Weights of a small transformer language model.
Size: width 256, 2 heads of 128.
Each number is 500 + 40 x the weight over the matrix's rms, rounded and kept within 0 to 999. Layers, rows and columns count from 0. Numbers have three digits each.

# layer 7 attention key, 256x256, rms 0.111, rows 241-255, columns 0-255
518560472475479591518513548548526437406498486517511494454513530487452459500494536457509466534477518449473498484466472520453519517475542490434512505446447503481518535543457538489519488511482485441438499537542521525568488439528477484437493540469520540498519487432460539562455469495474546501553606488481586594579503543478427532518492518501515521509484460570514446553487543468535470532527476501499549450394550562493498481456538507497479522470518546562521510487503499511517480504522531505510492546402505536535492541512419511449550490472509536492454518571510545504518519494490513523483489508479509448469445494474454478485516501514513519496505484510469510566501496556483480484474577484524510509529529544449463503468532524455458448507416430532495540443559521490464443481516503
508489463567511485559467440456462467494490470477576537517423513462543427554419520558570525441482503494431492543518510532542555509530470559498474523510515503502444529521547509520494495445464465528532458438455491546520514482530486528489486522482484459538433450542478488562466456580522540473494458452472468533542587473563560511501544436515501485484538514472498467472542497546524492497538498488472470507538569495399454496499464480428535506532509497493512558516580542540501489458459529584440455459462563501470495510474485475457441469500512500441494453459536412513531508537408454486448563477534545531515507500492493434491527513493508516568517529416553516442491547514517508480437470428471508493600529482534511473524491533506553527497443478513518513473453499515507494539469500
532533480433491439467511502450483547461498522470488456484557457479504465509582545467471500512485511431499493465497433504509462518537487529481515432592504456503498527510430527548499525452489537520467484469472501478524520553500501500471521510504555528551511457523486574596477567578484467475542496463525506526475483495503502567483469551534490443467475486454498492496483505409487518451475470609486491480523518434528530494483528533549535478457479499529563503516489462534519500486547529478515453441512526466424501492502534598507523534449502496542561513516483472468498531425479523492552538527548506482497416494510504496499558519523520536524507518445513492530492534556465468474561508514426568494468500553529465501533520544475452528470541458538486461501481550442537519492489448
542478493506421582475540541469509557454507551529495524479472516471461525510472480503370488498470502497473493478472505515481537499505502452493461444543466442458500468451477465500497544546499474487492524504483589510528553565470468495519519436500467483536543465541432531539538504450498479484515498485515475531568526510519500479483532463453510491561495407523582489502491450570459489469498521425567521448502467559552452541562499484460491488462471429496511450473507561584515438502497428506451447506525482500472507504486521488511530481593551429514528510570503490537469495516485467599486511544499512479532485424482484534504484492473516502495516496507515450525531546473506482515524538507463558534456443493439497530502536511505524482533553467532477551529451563549484508497507529
484475583605540543545494499510476562527517500498493418540439465503532487463501465536549493456489510539458520516457513460494525462505453510422515455511474561443551451480501493474524507470551541523497460521589493473572560499583585498443404523519477488498501462498505527499549509541428468475485473455505513521504557498509442538452460448419500493471517550575475504519511486480521530531444484491510501456505471545525502486514447468485501483485489529499492526515556508504535485518484587551463528474552506462439496528503481532440520471503483549460454457509588455486474426519578523463452547533542506582507449521495498491516507509473584506480483450552464500550452493535492457496479489453472538522509493541498510490412497533483518531486494466512499474438491554510488464502506506
475480554572437494474490477489399553456515456473599464523468499507560524573503496478487478487537466520546524537525465483537499447483526444535444482538529476554525489463471547548509535476489498436525456435569525470504450543535546499478510509500513523540504555532437499499447500526483492455510488510466475496506532503475552516483522520556456505498538433458513531575497528482515430529450478500521562511537501489525498464493480526464552502452506517540524485518485525500498544463434452468547527500513443473507582502416512522479522434472547450508518508456493512473550547480486479543554501496454427501475464536475509491530449526530495484518474444594544517552502465546467484508493570474467528556524544494513489510459506501498533536564492497469495521482408479535548443469539455
461516493431485468492496449476546480555543455498513563459510520466542515507473532463496466484506596486494505438567489518519504462458485477473525459507527479450512554492442434521471525537451491476530532511457447587480532469520527565511519523434498396512435581506501490496498510546513487497512513536440519544444484475503460598514532475475535518531530494485542524496457524504470520457511489487566568514544534462497537549492557532403502496471522561559503544482463529476526559506557508524555511499512509501511441446483510452454518456524533462487468530534506485503486462425474506450544487442465462498521439506492518452549532526526506493443480490481470507461487467499494491488513475498471555568501525481464518558570512513487549481518484501512452408566502505469493515513538531
479553493544456511457524483479538546554526479522526551481490445475537520493490512499409538491521476518470475464535486495470447482467466438492434522450523502463453538487539446481478506567461483577449449449506559577546462546510577537460449492539484575464494515496545516533484477546476446505492461530455452526583450505531482480532413547522500522534545489482545531568553484546489432567546463517572595473473471540420472510492437453521510506466451490514534480497524496563493530492503408500546538498535528536442487551500531465521500501531549544482485541527522548467511498417451500520510460512514526456487512482466580523515603497487434463476563498525472547457495463470500531488507424546492435479545523507509493524480512502493509477529482519453431483474434476488518446479531480
512501449573491494486531513484535501493473526465479483532563527463549551478542521489483562514505489495483602491494516479478433545515540430517560522543482454480464422552553514571497500493470493579444463466503475413468461474489492497486528486498454476543481560479516562464454499497466468507493503432525502463517493599545481537503501458428475487495522470510556517465412470533476493510554491499476494499501563521530491484454582518532551510470465456522497633526585444522528484514464446506464535509509539528488509557516498518480533463523527465519550528422535431500470435570501463452511474515496490426512496523531470565519524471452495453489563573458446457518478520446425499477530534538474495482469547461520450472544463552449511440423491429459476503485523465572489519536514465
481479550521525547582455495523483541473544543498484506459543542480509485521473495497481471501442530512554473499488492546511471444498484555522509487456421450527612482476553492507512498481485495401483484495519530530467464438560442502530485494477424529493446520474407463569429542534461519512532477509495560514514576506488477465523537535467512476471477528538499463483512572482488566524462484541526458509539500525484462510507502509460523503477525523443469429532506538490446508500507551440490523536509538523538506495483481458532468474533474494472499483525459473477521474527493512500462448474548483501495439527557517496526546502461500462511519473478494498536494470569498413565437551518500473529476557493475511506539539478577516489524470496519445462485539487469531477493482508
445448504527491464509494510544530509477491432425521514370513533464455526539483505482491510498518495520514518501532490495493536536504467454446514500460503491504555459488528523541506538393498409508472571540465506446503505559493502468531511477503502489498488451479469535560533502429499442526488523510514486471448512543443462582535471542516542479435518486463505476518483438471491539507473473513561507502466497505520472458536491516568539492501429486561460499517518485528515467430479447537530549509461490502489485499435467549405524498417502566529495471426473490575460523524536486479568486555522565498557468443511491511534510504505548599517542542536478559516477495520534473570440555548542472499553520527528470463495473526449488520489443550547493513501515525507522458527555498
491494543551488459568491515463419518557421470516480443511477474492494503557513475490491537475543537493417454436513481578464462483507508464526454478449508484516516507506445496495505475488481454504499474498536518535434471550498514538519513440540530494537523469523522589459524517496552533471559501515514434515460473482502532533560500500442434547536530489527492478430489524546488503481452544485488461497499522574502519487452487480512464444514526517520497488555497571512493546512494543526495490524459541522529542515535450429507492484467511588533541518536542538494533490443458533540496509510464540516442515469516492478507531496463502494450545499445462529463534538470523508502479468508569478500495462424518575480472502501501492481502609511513420485548474485475537460526440538
473531457548532506568529457452509528475556547535539459499469458413548501452510533544535498537497543477618483504505551526502491495490499503527485478521450532490482432535414446499465529453455427512496488485491483511495527584504458494536533517557495502474490511510471534553460534524520473550433465483501496420502492435463494461498516542472445524521533510469514528516457457528547510499473443496498528522474526532554546461537496489532454528501486572562464430473523508478487527534454503513551469523486462513517529561457518461525434554453529521526489495561514504507501510481474568536480518516532483437446598468520463463541491490521488543555513423529518405501471506436429479532434491492467472446479532462513513561462501482549489492483519492487500491497477550472547490478507476
504458559509486497443490488459525499492526419487495505517599458524511497543483482498465537466405473484491474495519499485544489473500461532512487457504477531511460565482490555539513505480528497521517502468490467489552458508446488487550478480460545480535528490471531475529500602438486479485495499407490524493443490452498530479530498600524441551458522518520515431574513543535488491481462519513487455503581411490441459514483521462444594503504469481528472417526497535538509489457514484473501492501537521521596482548565532517471550497469498443512480510590536513509458469559530562535501526499514449543566535494515540550517484522525564561506541540450437484553468485490507516471488588531467469490501432498530412499476459453483517439550446454443378457487504454488576447569534500
492453552537425486499541524480440478528573465429486470510485525490499548519569497481468424512479419506470445506495448477486558536491484544572465486485473522487472555529442490527488473497498409458524486510495443502494516537511538475508548456527552482460508588527520500586446503450452524496477539516472451492459506504581535532534519466546448453568572550518485468460519495465476480446483550490447448509522500514509453477522614520478536494474526549497547543463512509515496446516463505490462519584488439452492493517475514507524428515493475526487511442485504506483495455484496537461454456514508474517472526507468533545514451504447471497487533540572568462488472534518543536483520538505518439547556532510519479527543535524485535442477449598451524457405538515563494487453540552